Weights of a small GPT-style language model, trained from scratch on English Wikipedia: 10584 steps.
Each number is 128 + 32 x the weight over its row's rms, rounded and kept within 0 to 255. Layers, rows and columns count from 0. Numbers have three digits each. The size before them is the row's rms in percent of the matrix's.

# up: layer 6 MLP up, 512x96, rms 0.126, rows 176-244, columns 0-95
# down: layer 6 MLP down (transposed), 512x96, rms 0.11, rows 176-244, columns 0-95
up176 115:136114115162156170176137091083118134082178190121134127113074154143099154172073093142131173131139153091072138149097137164118183166161120086159122131143104134069117188077159145106128081134143099064140119095145090080128143142139073162136136094098196105141158171127156142123134069110191114139
down176 115:176155127178153145211078139094095137142174158099139117096102080112069188135093084167135162171132151109129132107111145088141155110133181104126116147157106132121108141159177108155169102106107064194181131105139096172089160080148131112124128100152179081123143149113111173103164071106141164161
up177 093:189098148060119200128098142111137093091125106146121175142115108198212129131106181118167115097069160138141150137070111162101070120135122125151183157159098148181147173136087143110137114100149144105150181124127186112141192175127103168126146157111112125104080124135174116092140162129150151107
down177 092:117085194096121085157146149098153115111121109152174071108081129163111089117136092153091086092114075091125134160172142165095175155124118136102128202118096135119127089154156180093173149119163122076152139106132173174111127123101078167141137104149108131073153128135152105134125077028154087161
up178 107:075127114113152148108042125111087105113138139072170181163116146105138123157130181124143154100123092120157086141132112112155130077151117051128125208144164092152169150166096130167132101138125141150080141127081160071158124137144135119152156151101120154089157153086147090116075069165158175059
down178 106:162147170176098122126079144135122155124069122120100128148160133113104056120136126062102135155171082146152119127120118084107126080102117134126105150099117122129122195148111131124109062135091130141165089099137120067089149141099091075087188134160102163071163126117227145124098084087111163076
up179 109:160077119152140072159126105143105148162147157172142140103113096161199125120090051127152123114161124155154172181091165079065091140081151103133082116130110076128137153089124138171139105143185099115197178108096125096122101112150096135153124176109057126155185127160144109131095114096180123137
down179 109:161103147144184069203076153140110135109125113138149119147173134100141188087123103141150154064128110146108171090174129123081120139106134121164117110133156156119096140102120088155182088147188168127173126184144113121161040157089130139168150165118070073108112118091133109136114071113112094081
up180 102:107140132104123142144147143144144185162159061137142130084087110154161109116150117133097182101110112087091101098095141132114142067123105133140121114119155068126149166114128074144137114130203154119104136072060163138079153132149073150095096080076069143103169114129162082203073108119174163119
down180 098:128114123128115117120088105139166163146131173085139118073089083125114107111060145131136162118143145101099050189120128162186084151154096115099136130137114130135142144111141103078099120166084140151087144048083146057075130159132161116092124152155101146143080179162156140107159099083068155069
up181 103:135135130245134133142133192107163109126153097150132128149117094224113113064159089147115044103115092137121125168160161192136132161124106134129078085112128111137141089146146147136110087150142165164095118125169125105122105090172078130110134137105084144133126143171169124106083097197146131115
down181 101:107137132079141142138125102109162151118157163162078083107161147187160074146147110145106075106104092040110146157134140125128125194128140221089083101130176106128134122107100126134090143155100163119106115149174091141098135096153141097120127132077149125162123153158173061191104133142052096130
up182 095:155127154114167150104178166104161147088130124192136162142159105177123105123143101132080132165112130161083153124138124114153178162088115150149104057104085091125174084152136186108166093086095103070148059108153081101070129102151132126079134171108165102154082105076133106186129112154126084143
down182 097:140124110111093166129119116103127094156124107113076134149179102076164140105185164162129149119228132100180135100099067178105072139169105096090119150132113108162070123154138131117080130120115193170111187171104136187132146135148148162114151105152102163087174108179152113119122097130066152138
up183 109:093080138091147120111144122160138130079133207107107084104123178166180157092118113137167173089124136114121143132139116163135097119116108142115130220107125074104151100131103142090179106151185060152135120154077042074159122148172114143113185136072152132141113123157091133142154129113116188148
down183 107:124143104157093082087148098140142103135133104149107119118142133176095203099160155130073107076088195101119113104129083161156151134151175080146138101113137139080144097189180064104168165099133135067074144122128109158102117124132139159113106115132136078140140108152031082136091086151084131152
up184 091:103106104116182177114083116111107115147099209098104074079113128189169111103114139141192192149101132080119170097166114152139118075127024166149116128138104122174103195117112077115134147109115087133108153185123155134090145089122134151089116110145082069127122138149121153159120134122098135115
down184 089:051100177148143123122147104135136163119121049170130106134119148142145117127126122126089060131159145109097115137158147129115180134108157169141132148106166126172124209145125163141089145138115173142174076052166094151142073152137086138122187143089193142139107114085099170206122151122165121155
up185 114:134119130098135106100151097124130157169212168200140094101125137103171094120098127139145139162136114184123178091125127150147182181117181147132168149082125064116134135087179099078166106131181065082139138131102108163120143098166109075086168090130183131146110105121163108142142085094080114152
down185 106:130135159158147119107119150110130124106081073063139122164090108152118177141155144117171141079197140061114116164133107131086088086122074086123111131154116192149141146200093067163105137164074169166097098126126186107117167125119153118164114134154124131099153112212094104125092177143101122135
up186 109:052172133173117144168085085173112120142093097135107199194137082140135148131113154131116114121106154102139113158145109135106131158119084106102110044145134135142230189105101100133120099108115163015111128085147120161104124161098111119128091115144145109119145148103152117161112105103089117157
down186 106:122092132117099103140120086127187144125161200143121096159138130035079137109154140099154096138150123142134128162152153142214093064134164157105157185163131154151087131147122157134157147135121054118109148087127142152171155099135166143148137137187134118132187166136133165116081153119108176209
up187 098:062115140126122109099103144182104150045140136156128131106063102148139166113070184126145170095076112109126106123139157169101111119113103121130164159112122153158092116144113145148130131082115184132088130133063210113148148172112051196096182142143136154112179127124142103173116095166144166128
down187 098:112147185168176123118133143164156145151078077112146099122104114093116124077080075114117109128148088087117110096118120144134145128097109067152109196109100145186160140199170203109079116160086193103148118084131158135124125148121065105108136125094153180121133074132120163133124130076183096112
up188 096:104080144154097119092138118140163186105104075113106148123084135088183117111094137108134143116108135123087078146116088153210105165121070161160123129099133159184103081127154183138157080089121102110151145121134176138123123180121038150123152116098096142159142161100124198148163129206149118154
down188 097:133150096104115161093119170138098071112092084123115117131141137091125143134170083158114095122132098130119140131086145185147164100111111106051153068143139083176144093124140150101079152156133143130132139084066153190142017104098097114140127099125131122105176101056147145104112161162195149142
up189 106:171132174145145112110135177083172123141128098076133130091127142164191142071136118156168156093135142066083134130143114167139133186102080110139146119116110136093162088135128162099159099090099131094113112136131097159149135132076109104110116172079110107162221038061101170153083148115113114120
down189 103:079108127111114158129100162161089126150137141157157103117108112148185175111147169145134153141133062132169160165146081109095095150133100145097136114140201149082121143144175121086000170143126112170130133112105170134126149122094093171140097077155132130163094135118073163106153160145082110140
up190 090:151125114215085143097113119110167124112170118112112127111112141192117099169178155168144118123189136146077178186180126124146173149133139101146074094119098134073099079125127150104099101124066159141130174126150151165129107154130064139113162109114135109127168130210161124107189090143161115179
down190 091:106185137126180161158101186116131102082113144126141186106113158166148127074096088154092115156072122107173148136074159155136097085146099169045071141168118117124115109120130132106130100115171020119119106173071130112065103086113126082114097155133123116157125148090118091117139103124137112148
up191 090:090143136156126075090153058155048136135191096151142141153123154163146128127099137144126171155091127103123125144079076139110091141159147195110192127103130121136136151111134086114183094147073164111074131181087117154156087156138103174104107119087151111046126156069113120144148154166139165111
down191 091:141138162091161108174162077122139136143167145029195120127127135164146200132129111136093151145126165131146063116153067118091120111166183130127122162126136122113125144148137140099108115097064049106113088110188141188078144144140125067139140180098151098092089117166168139132155136096113141119
up192 089:118139096127114087137126097161104080117094132062163124160146108076152114153138101111144110116064152057175131063122115169182166112132163126058113088114163148122086144091169112196145088167148117094143131124116149080124153139075121162122143146183102103071115183129102180125101156184134112150
down192 096:148069123096110068125103143129125130133204125107088171132131151135149165139177179140128155077104132139129114093148112180098102143128104172065127133094126094135109071117150163051104124128142106123122157115177078127112136135154123116183122064119129162089158118173222161090176187149143102156
up193 105:154144145136109160086122127112126110154164140143158095099185073090196134093019158140112128174094103130102140080122109130109135054158115140147090077143069142098175105145132110171109100126140129125140148161196120101155153142089041160150123176145177109130120161127144130089138117102133077120
down193 100:101089127174106130086158102132162113103129076120149055149071118130126146075089096069045047134156152110131154109155126095094159097173149093154154101127100103106132108127110123131120188044125145137101143159078129160126152122107103103174138128162077124142090170160100178092098144098117094127
up194 106:119159149150133189091172113064120128105161072172161149146140144202164144101112135126133121076142087073117098134181149147145122127098107155131095099167141135206178101065107082143139146134106118178124161113157078097154151079188116100137095092113120075137158093103173181171107120133110126123
down194 106:155134101141134106109069105139112134082136124177149101068078130126162156155112165118129145092141056186128152121090143145082170115077176163077175067120145107133139087104119161159107108166093122138094139124102070106117141113203115176097155028118127138144111140167145097100152146144142177123
up195 096:149158071092194080099108148164121131158172103152132127104060152168163187085095105135107137141111147108107135119076151067113147174153174134156159146131125144115123152123150133114086114219198133067171100101099158159106108100066122116110159128124159142157097072133090149119146102104129141077
down195 104:117133162109132106134102071105115168153078134149079141131190104102152074117125082114168124151140152164163139124151153146106146165100139176236115134114165118163170110094156085124126175191121134117111159121129089129157069144192134150175093131142126166116134157165019124098104131130131132111
up196 107:124091103156129203108120108207070117116066113114191169111087077172137147099132107163139107074091150095095105167128108140126084077135102105151153115134108116133087092140169097172116112148088099150116080126123096171124126086080113097174150079200102152143159181101137131137106178112129141108
down196 108:140154081162127140132170045093098173131082099113106115092086109147139134095118107122161129108143066120125096189129124102180132162123080098200133145124154081130112135137123146140169107160118082209112100061113086086104137108138152117138101140140111131176133119140180218180141117148079108106
up197 113:178183124119206146137110176146102149182148048086124139123153158202127169117119108152141177104136105165135132123060104089106189144110109123119119174123134092169138177066120136153210099150119102140150164116106109133124107084135127108171137060098132156117121089125124084145128103107109076112
down197 110:074137113162178128131112166149124157183124141179077138147125176148160154103126135140122139155126116135146136063108111107097144116095100100173136116156157101194131173077136168124135142088150141071178175114066136122109129077135180065078085134117074089122131107141050080127191132123127087117
up198 109:189140126122173094109095122113188174122113146086130133148126139080153083111127151099170128091161161135117176151160078237171119139112118069113147114111159122120101153130137089123119108120177134147187165118163124101073160123109102191141163096112180142101193146097128103130150109129103207139
down198 105:148141105139075108117128131086105126175119100093157136176154170119100108142184158090135140135130117125127142102137131152130083067160136102121102112187109161090134100142141074094100113145119095129146150179046121181135187085119093119163151204102145181166115100136141091038157131086185164134
up199 100:064098125171100084109132197155136106186107175071170139132107143139115082152083115201124163064133123098110095127130106140090144151121116073143146113135153120101169180122101071112158106122122145109133053164113151107131177173113193093091146143155105148108084093135168163120082110165160129114
down199 106:107106136128131172152114130145167153144174160087171094180064105100082093122083083121154093112153117068158122107141071152088115127144116145135089121153158100130144135118136053121141086147176137122154153113132234115076148106102184091152084126126130119082124184076164119134103125104182161108
up200 107:138120108146132087109095101143126114097165168158121134194142137084162118108089065144137075103085108094156129129134089172108113104165170139123118136145121110111126181127129067097088122129144145129170163104167091163075152178135101141147070144100097137155130132125138102102064053098103033199
down200 101:159104128100100114117126116120134156146174090114119098148098159123074118081122171164154113129093113103098143111132160123084069157122160060136062133181116100124186122086100147066170078110112164071163090152062109167112125123138075134172117159137149158086102123134154198087115120148090063131
up201 091:119121132158103167148111183140153172102142081140170140104143139091151166078152132139134143133105116150126104102091106119140070171072109067122098100194155074089153122135154100049121115108105116144136168086157122109158042129144133122119095121075092115094124062079200083127149141091089128142
down201 097:115111112142084137114160069139119165144096138136118146108147117123143130145168175159101145109157141163151153122117150071115185175100153149041127140126119104104164158151161161140152139112091138135134117115176147137135086147196122170123088094120110193153211100113202107183072184080116139183
up202 092:150098159150144183129110151176086154126211153146165119130081164118099150141108090105170101119142133128082176166133135128084059087080143149109122153104113063181121163086106134169134166094131096138115143072209089152118153147106135150106119120119125051096173104135182109123135121111158079111
down202 096:102110115164117183109095157110155133162146113167118127073124156041069129134168080157153098081127143145094116115102169083133143118116146143109142137074129114084153173192111135152079156064127092185176140109152109112131115155189156126111119103150136074071126139164181070121147104108183108107
up203 098:156106133194145117066164119143112162149097118160148139103129134128157108151146200193069156105114112110144098125143124121073153138069134175092120114075176136079186142113138132202159146139152187139146110146107180134079116120079115129098118134130138114090135044104090092187098118148096128100
down203 097:180116152055099137206125147162167120113168151075142116119164124121165145155086067085143080151117123135127186144108085128161079108184142054113124161179102084126128110123120092064119175093147085120104129130126135124142168070086166167136148128105083121129135143112163144078157074139146123155
up204 092:130133177098173122078143151115187154158080164130168109176172149085097138040105152074174089133139104138151105159149118118130121119089096187149115126100193150129115136133184131119114128101169157125189104135097114098187114159136103133094143159135086063105130080117137109206129158154091149111
down204 092:125137163128138155212128157138141141116156132116100173191144138070128126109103117137155085088159136166104117110102138084118155146115115199094122092155127141106080138146137077176108104037186045156167126144118164112086146112164096116123141137171095113114063141125161147059109170117145153156
up205 091:095088102129151139117063149114136148125122131081145056157129180148156148113169063157123119149122126127135124048105098161124095167185112119134050164131196159118126135087058083151145136093120103066133110119152090122115118132155143134050127129169087125087088144098152089093121120104105079111
down205 094:107076110115107075116149119107145124084142124145180113105126091139153115089155160165132150138092128161121049167106164158096126102093105116098092181130130137120150103105096127141150114134049069107153068118104169098110156143143089093030121132092120104102147181076150146122123148083062081092
up206 094:117142129203115174167154140157062076116105145133172166122183128150122119132095119137098086147108149106145136141165168084089144114132096140155088105120110139155190073074153114118139144112108067172137106127187177097130096094124147109129128224093113083113118152128116122129104173081160147205
down206 098:136139121147094045164111159118172098117066154125196118079129105057137143083097106117113200078143138141136139125122128126159144060095142080133138140119141124140180114096061142127097128095087160120122122137132049141102115096127174179128203131137119140151193085105110152137096104092101122129
up207 108:069133104138082155129121158117159103069102161173150139105096061124159166138177099117119080130088100187108171119168115135118111171137071115152153091084088121130129114152071101123118098157082100151113118098071115104104167127108119108124151177202101122076143129104173150082106185170112082161
down207 109:149115106154102112169092080145127115155138161113037108100161121092096115141172141103110094164131103139116180098159165151075135103159174191088179111083091129140154169174131123125165116185123109097107097089075116136108172162143109169120162121133157045096161122151157114105167086103077110098
up208 084:111163159096062097111142075098130078161147120141072118130093111107104086126140147078128123178125107166168104145122161064146103151163169150100117132146064146152094096130083157125074182089086200116091079104085157155126129129153152100094092087136127160170096146145080165091159078105123127107
down208 086:113119108126167144106111129165130176082140171105137111152160145177161097148128062150122110102112109101125181124125134161111143109130104119171116132104182136093153174078139119169170014152166069110165153152176097083139143114119124147177173131117155088087163096078156077142106175153182141140
up209 087:073112076180165135087116172122058172080157110092088149084119101109185100111155099149120121127163126132135089127159125120114165138094129173174122083110058151118133092118157192166161136104103115135188123145117126111122132102180092144145136106201100123159187150168117121186078168158120138155
down209 092:090126158098169154152105181078129145119158136156097115099090124109135143176132109166063054152156101123172136134077176135115094172149132090192159120158101147135089063158153119065103128098178109113136124162121154141110050117185167123142156146112123156122161079146068090099133120091130096098
up210 108:182150125120107161160166083143106107133110139108148138116090101209128066108148125134060060087107151129057093104101144125160098126202109145130192133134137169191132145125116129143195118189138105076106073152131140149100135129135076144163160121128108111131105062156137094104116142106164089125
down210 103:123142144093111160143082146129127130142151067156106106119170159130103106133125084143150180189156117090132087091123173133093154183109048123123159072119184104122163093127176155096162085112102136142121175093111038126143087083150142128161040154119086142151140149111110122173137122112096084115
up211 087:156139158096074159129176151140129130135133096146128102089064106170116157202110098158053121167096156103148148082061106126118136166120096176166172110139139104117115117166128166060111080092172155077150118110124135087133148121124117140143119156222107106137126073126134165100103094135141079173
down211 089:081161152128157082091106085142130132106132157070126115122142102128096060144109123083160122110137116130150136191191131174179097155176142122151159152161172124095155174172106157131154122169053129104130099144107122149142203185081119120173162165124115152146074159137190132186131118080141130101
up212 108:142115178131131154135084098118104113161161177124138134083121172152137115112112133138077118178069140155201146076102159096095083143180095153135098115114150169106143200136129118065158098110158135066172119125126118149094179129143112173101110124157141138106113080109126082086060091127078061152
down212 105:107125140140169130100120110120154075113141089101248117181115118175170162098115114122159118084097104083153064159136109182175125094161109099120156117114145094110127107120113092148153161113113138109166152089154169109118186079092110110102130154134064145139093184157049140164152128128118160109
up213 104:070157125136107082100084128190106108136164161197153119107106121108130146055173141105134073124143133102108112088107149141097121132129189176130154119129168157146080137140121126083133120153102141055124173185115134146180112165079140117093123135097126116097164095171112098219134117148068106078
down213 102:170128217158095151135090109154139134122109165106083156149115174107106154107097098116095045122156167149121184104135115115124144111149145134123121119096124139140099138144115111090130145124092113096147137084145113111152068100124133101097138176176191170117094157194029177120143120124135042098
up214 100:135080182113175144163117092096135102127129059153145116137098136112155129161042163107121143138094140136169084121078097118109141043127128094132161183161124165136100115143118108055100080150140146027161151118144121144139123086161147182170163144145138131108135146118154106104099186109139180127
down214 097:113104094125146126196193115095122115155146068164139132128103117169091057092074106100140083132112138132116132132101098166139113055071131119115127168131083109120144114149093113079169104086116155072134158114136155086146154076134114202115137169158131141153083127108185074174149148062109152129
up215 095:144122141125216125154093165083137114126124152137125122120074144102184108133118161145173132073110159116158085156133133155115159089114104133120186151180149151126112132121162096144100074124161149202092128181143113126076159138104062147143238134107183148126094099154118084104080162134135100137
down215 095:112098077091122143119101130119154143086159104093153126096146143148137137123110156111132163090096105150104133090129087159090144143099085124135173122204102155139067202099127188113069075114143036088171152134163119162101151114068117115142131118147151185155189110118054149118115138113133086152
up216 126:126133095086161103134101121153072103134103204137127114104071135141190156134150126129144165134076175137100139132104184165100149104119085123094162158106132138077135126122132079161160098129141084144107131155105025121105160097150127169184172122097156154117124119029110100108082117096155125169
down216 124:121147088144124134148111152125135142144157144169000093100136112180113184102125165093108137095133131088129165111104121142132161097092143099116138099158157157139103113138146125103139113105174103104128158170099115133117128128110118102131095174154180149110168113087071097113089110096157119160
up217 086:078158134097164145136077170167158158110158143123114208114096141113088148099123153117151073146125143122110114178138171183109147098150130124094126159160135141142094118063110124104122136120124110114078163149135112162026112142138125119122143132122114110133172180074200123052123064126181167082
down217 093:118105110142146136129072184184138104137100158125120160132153087102129165141135086135137133150157156122120169136110149170162137093179165148083139118197090136110120093069137144124069164122052129118114184172128132134131174150107157079214148140096110173127087145083065180124123162077164142134
up218 110:179099154118092088131135122113135166131131186136115075148102120114120075126076073116117091189122104132142084150117127101161137076093145130103095157070139080106093188117167145110097112185189152102164103090125141053097138169128096106066174099112140184083178113154146104144112142111148137162
down218 106:112095113132171103135172141103091133102134143089134137138135127124147178145151115154147192129149168105180168138107122123149104183090102121120133099141161150144090154194151061140193180130160107113119141136123112152170081064085198170174111141098139109109125152129187110109148174087078051174
up219 103:106126089170124157120141130168114057120182175170116133124106145130135137119133140180131079087104056109158128187110136104117202158148102115143139121084137099118148088091152108152114104155166071112089113064132177145104188096168114130100193086136165153157107184147152105115151122076104069129
down219 102:140166137183164132150062123077106088151128055137142153092135128145146133159153103110164129073180136087120155155146119135061144111109172187194085086121138088116117185186129129164130100167143142081120108091177116076105082113096132069182075157147096110117140113166117145131124126124153122097
up220 093:115105147055100140143161139052136088126153150176150117140171155163128121062121103132134136119120071124143208119159117151081090097115085114132110136134087134134098176110142112084138105128201100147111150111191097121140089162079161095123119102124128116102185128120211100136189162117135069104
down220 096:105127074185116116138060119114075154077115130148090111107125199079190170158165103189116137121109094144095142166085106129099158154160119136144186149112135125122122113109162110108156133132167154165134113120217064099141101182140127143177104093149096132090180110103171139095083157150146097140
up221 091:105075130112128119147094128146143137055129165180128159130176100140158135142122164117181127142074132128124133096109119121156103151170096085153159072139160108174102156132102154066104125118094111097170191127139161162090107150089158174172115206137121114149058118114097136172094133215180105137
down221 088:169171078120136127183114114124123089130063088131137158143104127145071089079108124161114132086106158131113142096135189110156143206134140152101081154118120101083118144090222147139119178127099090153128109058095105123107112090199113126103138122145122102156131109071150085096130093144055117117
up222 102:114131125143131115115156105139090135122056092107116160077116139166133115154173163127103118094122151093118121074128110059144139234136115144121153172081124096169118174114129084133194100119186131140102167143119159157147223084092091163155117097094096131124133093110132142118114159117071111071
down222 098:155152127090114062069096124137098090137119142141173147172197113093125154113104167133159140135141099162140137170131190253121140102145139099109103112131161176102184124136157149104099145116101099170152120147113105111092112167107191123127136138132101075059123149155091157155140134165107116188
up223 095:104176064147129134157146118136133112162133136156165074131115047094108113177086169141164163146116137194108159155137081098149182127090116119135109130116072049143160154150172131083156112145093134106167143168119096107075108120106093141060165149138129118146108087114130154146127131136027129158
down223 096:076081134132122096132098097132183142133126147132069095112061145132134206118113104129123130120130136077155134108144166079146113156156137154062146150127138120096108092121108108087097139088108143160060131118120162168081149170194150078131141075154109147041135136154110092177160122065178150140
up224 106:158161139103153193130092094141122138041129132062128101137125130082180124143117080148082120103141153179113166139138167154159156112088156156131110143132141121122180136171108087086106083200155067129155103092144083106153125154097188123113095163121075065103108160054121130131104158134112144117
down224 105:128170128061056164138103119129187065078111145095124076158124108169152110083153092164127065159109139201150126118120110165148133114116160154171115198141118150146178132123112079103127105117143101099157111107126169131110104095132108106115081117210120163184190138146174167105107112140126141148
up225 111:166145137134130158078146122116125173091180080188155111140127146142217107179104084162098060119112162153123151113103085155111150133210159096129124156180134151087122130169140121121120087135142086164082074130147097120097097109124108142098125201169186124079109135149124154129088126097177105123
down225 109:164138110130059135099173105106127214147150144148113110144102184136134175145124149165049075109130112162148142101123114174065107121177127081147178159132160156102103078127133135144119091095173143122063162147106075125066159148144109097133136147185103138137057145081136113107140134095158100111
up226 104:120146077103156178132125137132129104084147110101094104169164136156117149150128102108117156099101165113114123176098075144230089128083113137120102118178098116181132153163149140193176103120066135114122139140178155069116132100127142062147081197143125098131153121111152076116098138200121111175
down226 100:226168137091129119168133161148110071184133144101069089120111149165111091102144136134149064098202065162136139121146164121099166135118107101149124163130113087156077155146117133131184146150168154123192111126125155109113107132190153074138155135122119138128120159138182161042107095134130119114
up227 089:128046136142134158192155116118147140059082096120137165149162095148085102130092102080152130097062089113116121099126188118107183139097105162140167102023111163107147126071145152171152101095154120150180077080133131086126094166100114149152128127121136136134143167074106132117155142125157108135
down227 091:180124151111149084117096148175094145094177136109249145101105162138104100095121123156103125064081164145095047124118108084153108138135157135106126094153123102099118118154122135122075101093131121192115165143101111160082167150105108099141102120114098134131113081160145184137138116136102142039
up228 084:126134140144173151134114181076116068146110156105115105140100121140140131145143091178132095112141128146146114162146170131127094115036139087118080179134131206156121142140151054156097085130112075204126133111132162135093148116192126119078114082066130107127055127129152112160141106175119086092
down228 087:057130115116117081129049120121190089138109064182146109152153101141125110097098098063070105139155083118113123117131120128102127216179155101139135113141186115108134153150150158101051119142149115141095148134117146092139090171147089097165111130101164117113089145157105179103104187144134080120
up229 106:157142100111133140149150096124141116148089111083127074116084157187087151169142154170162108085048132071145182091075175183213136132139141102126112095114118160114091062098120121117087120166118124108188115100100136093138196100106118132131142121128115137112186128146145064123148117152166109084
down229 104:097102104152152111143113091144136106033144114134112175063189137174149122061103126143119111140169125105122098125116110141148070152185163111128136118139133136102109173134149130111112205081125147109101097175116124148098162114119067143073098162162093176124108141138202123136153110189129073075
up230 097:151176092210138120131176107112128147154108101158155134079070150112119095166137134103083146112108183204090132106152137108092110104106156092138177094108166194100177127131159124133107107138138122141092035166150101139123130140108066130116126153102104145153111143169156079180074160092153150162
down230 095:181119129142149133132060124148112097141114123146098125110165150082164128116152165124139082172131110187111110110139123143174165176154129080120176114083159106136101098124139127135138135119062113142130084169116108091150109142217115192145131091045138167098092099113141099152175097166090099042
up231 104:154104102188131090132132148084151150042117136139169144113109143115158091162139183137112140175095142168123140081112180147138121115138181118114074101097123084090159131153120109147169114147115151086158162180166154132125133198129101125168151088141066153159151149126128086161090166081171214100
down231 101:103159078151178119169142088097145107122121097128138073186161091148156138099110091114127095138133099120085152110166120054125169113118132141080117094137155120158138110098077097179139123162092070148112069149125133113144117094174173088144166087208074133189175136141149149126162174129100093086
up232 089:099151157133172181118122158124119099097086099115152121085162135168101157104140087139113095124085131064144181181111177117119075078114094144107189160131138087130130120069090079143137155093101085166114103114100117119122110166158119200145101168128059150140112122113130111101069158191170170164
down232 093:109146181151127145140145133078179131111086059100092090102115132132093167135095107060147127123128148063084175111134120124147098136171159156028079127130160163142103119121134106081168127128150138120083120119160137166132132090140144121140163152144176109125090111137081159136079016116100134153
up233 081:129137131150135148155183071120106129114103187121181124163123096089150074118127076143119104121134165103128143073092209074121168164121077107124136105112125143138181148096136132120179112136194030084153119140150109132172122133161127114133141125083196102071116137072128134149127147071173140136
down233 085:130134129130100071193127129171138121199127188144105122090113119138076106108145136073115094106128124087129067126100166137141110116097140091143091110123139149133099066142102151176077077128100139108149117119157095211091151131102130117206107129099124108156151123101067148119187072138058172122
up234 100:117148072113120165154147189147180104140144127088120107165115106135099137153126128112165079095149213130141143146088196146173144102097150074110164112157146135081079148156141143080151110170177083083131115183168140140092152130089098133116109128168163124148155158085128161143076173159202135166
down234 100:128159146169124146147109044119108110147158118148133142085139067062112140120137155193152132155117063170135147142160117120099083084107122097149095115162147187118126166160070180089083145134126151158114110174155061115120168128157123118156135134151130146174187165195208134137092122154116130116
up235 101:102186102077107165155156140152083112093175216092093102138153149145118170157109134158123111102124173148092143181128114167097116124149094157171123125163145191101112171133198129096120105115136127119174171085207129140068135171082105116133120129141132108121163102134202105096149133185152142145
down235 106:146191104105156130171095092125115095138158100108038133135104100121114176154117163107172119082132147119085134137156071141158132129113101176146117131170118135133074146101156172105150097142120134185179136087065081115138157173095140094130200128133131168155133157123037111092141102142063107117
up236 099:104112121107123168120135102105130144151189167216173120121079143122133129173082142147102131158154092114098175067107135115122171146148158139127162119107110130082103155081157109071169135137115153126115158065124128138069160084161155098091190114044164112129128088173132088169151112095167085140
down236 094:181178165126147092138096164106152103137126074071163092167149148097128182098177161111163083123162122144125094101161124147108139109110110102127094148146112185103060110152077065132174083115134130132095105136118152144118140165139108146128105115186089163168169183118059163101073160131071132093
up237 127:073141097172157146114045110156138106099100191077141162180148127085131167106145092102160127167137178125158159087155146100176142120134113085158081098197161141126154164133136110154142150142122118106139169127159118211133122098115151105185131114159162089093141140093144042126117109090138091155
down237 119:088118136099112120103127162140131073079089141150166084136163098095094124038167181158150131156149080171141125121086154147155133114069098040147159134157107121162142163154120136099121146109086122089131130121102156177141132095082125106129089047139102084106158111142164126099117164203084123129
up238 102:096187134107161159116135107127142116123136164119156137132098094113135162115134149128149112145131132099127131158145101125091131114125073134211102155096094141074110138155160114122117126140138094121180084059096226119013095122150112138094126098124155162086108180177099047097148140135169112148
down238 106:121131123117119090151172166135130115175115089121143134120132150132142165180169199104103131122120138144168097140124107100133129121180143168031109111166130159115152159138139076131124073109128140131098112164120010132082137124075192131092127087200144113091089085140148105158133165079135102107
up239 099:129140153097119126126138145124127099092149131058166092178114177114159149118155107141136143098151114115147146116127192085092125102170104196112117169122196131130066096114141121101116115191167126136067215139136161161132127107093127118079136156113071112134077086170132125195102113166111060159
down239 097:174107158148128132168105077095166136089153150084101133102064143129111147109156141117138110173156169114161128113145123106095134082128131175134121180137186149100101146128101087123076143129115021154188175086095147170154098105109158089149148209151144103165163131145087152152166097105178122117
up240 093:099119193172069077097111154131127182156128064135203200121122118167104164100130165105107068114100091088061152119176091132076092122105122164131098088190101160164092103148158141135133112088179143147141112135107141117155132055119104117122166156114130131114131135162159163123083149145136151132
down240 095:105129121129158188110121185136131100095133119152058136116088144166057143130170145096106132182114107048122092168169119135177135122011104145135091114157150153159112135169134166147119122146061098133168106119136152094121066124138122100112104112160151093155084115117085156138091141172096131157
up241 103:134138171142072057110091094121124132152176155147089109081107115139112084126151115113112126113097130134080072123118137111154161104145129094160085133105077183117132099149168153159108112082130119101103163183130157152138151161066061164104162178174048121150168114141155098147141080189127187114
down241 103:093180105129179155113189114141156118108119139150167116103089063147164112127150071202110135113088161064163179131091131113137181147142112141147150074108110149153155122127115076128093133143106158120095132081076100117081155105158133099160165175039141134160140116066100153160140163113166154117
up242 099:067116056112111126069097127143163136095073144162146157161161129097135141119145129100147057144136145146188126149168119159113140037169153147107171129164189124147128124151086104193167093088130104138134134113153095219147121129099146177147148053123086128124137150102143097114134126161147157117
down242 098:107158170100123127142102144147115148125110161079104109128118145149126167127103162126140138148102128112092123091122099135114169109148097168120137080165173122097147116116058129133215103081094151096167166170143140180069174129063124065179149071193065144143151145165068111119099090171140104132
up243 099:125156136122115106134079139169198077129126182061135072106104080135129128082084107099109121129131091169149101149086137151128176120163136068123105140109158125096178162128177162097110113135136110156150106098193107117063162167078062124146136076072145118105188112114117148077117088121164109123
down243 097:131109144119166165165115161118075135085121133113159121141162087149119174167154155167131150140139166118103123068120111119126111132101172159095139158185088133200125129119132091084155186150120110148094139112120074136095132062146109218172149091072138057133095120132145185084129189161092120151
up244 083:191140084187156160116112138116152131131135130132133107181156102143074097164114177178122161105158122158138125191162196121169134049105143134123110083180073153120187132131146084192043091152123111146080098073146162112111164078162122110127141141105121111121090147131138104144159124126129125161
down244 086:118141123082144103049128104119142126112113123148108113150107173131209160124108112118106141122091157086114128127149058170165100195123147121154110183152185127140097058126148180093088190115105187181114117144162114136170065166126147111123147144139102144175141116128090182178115128126077108094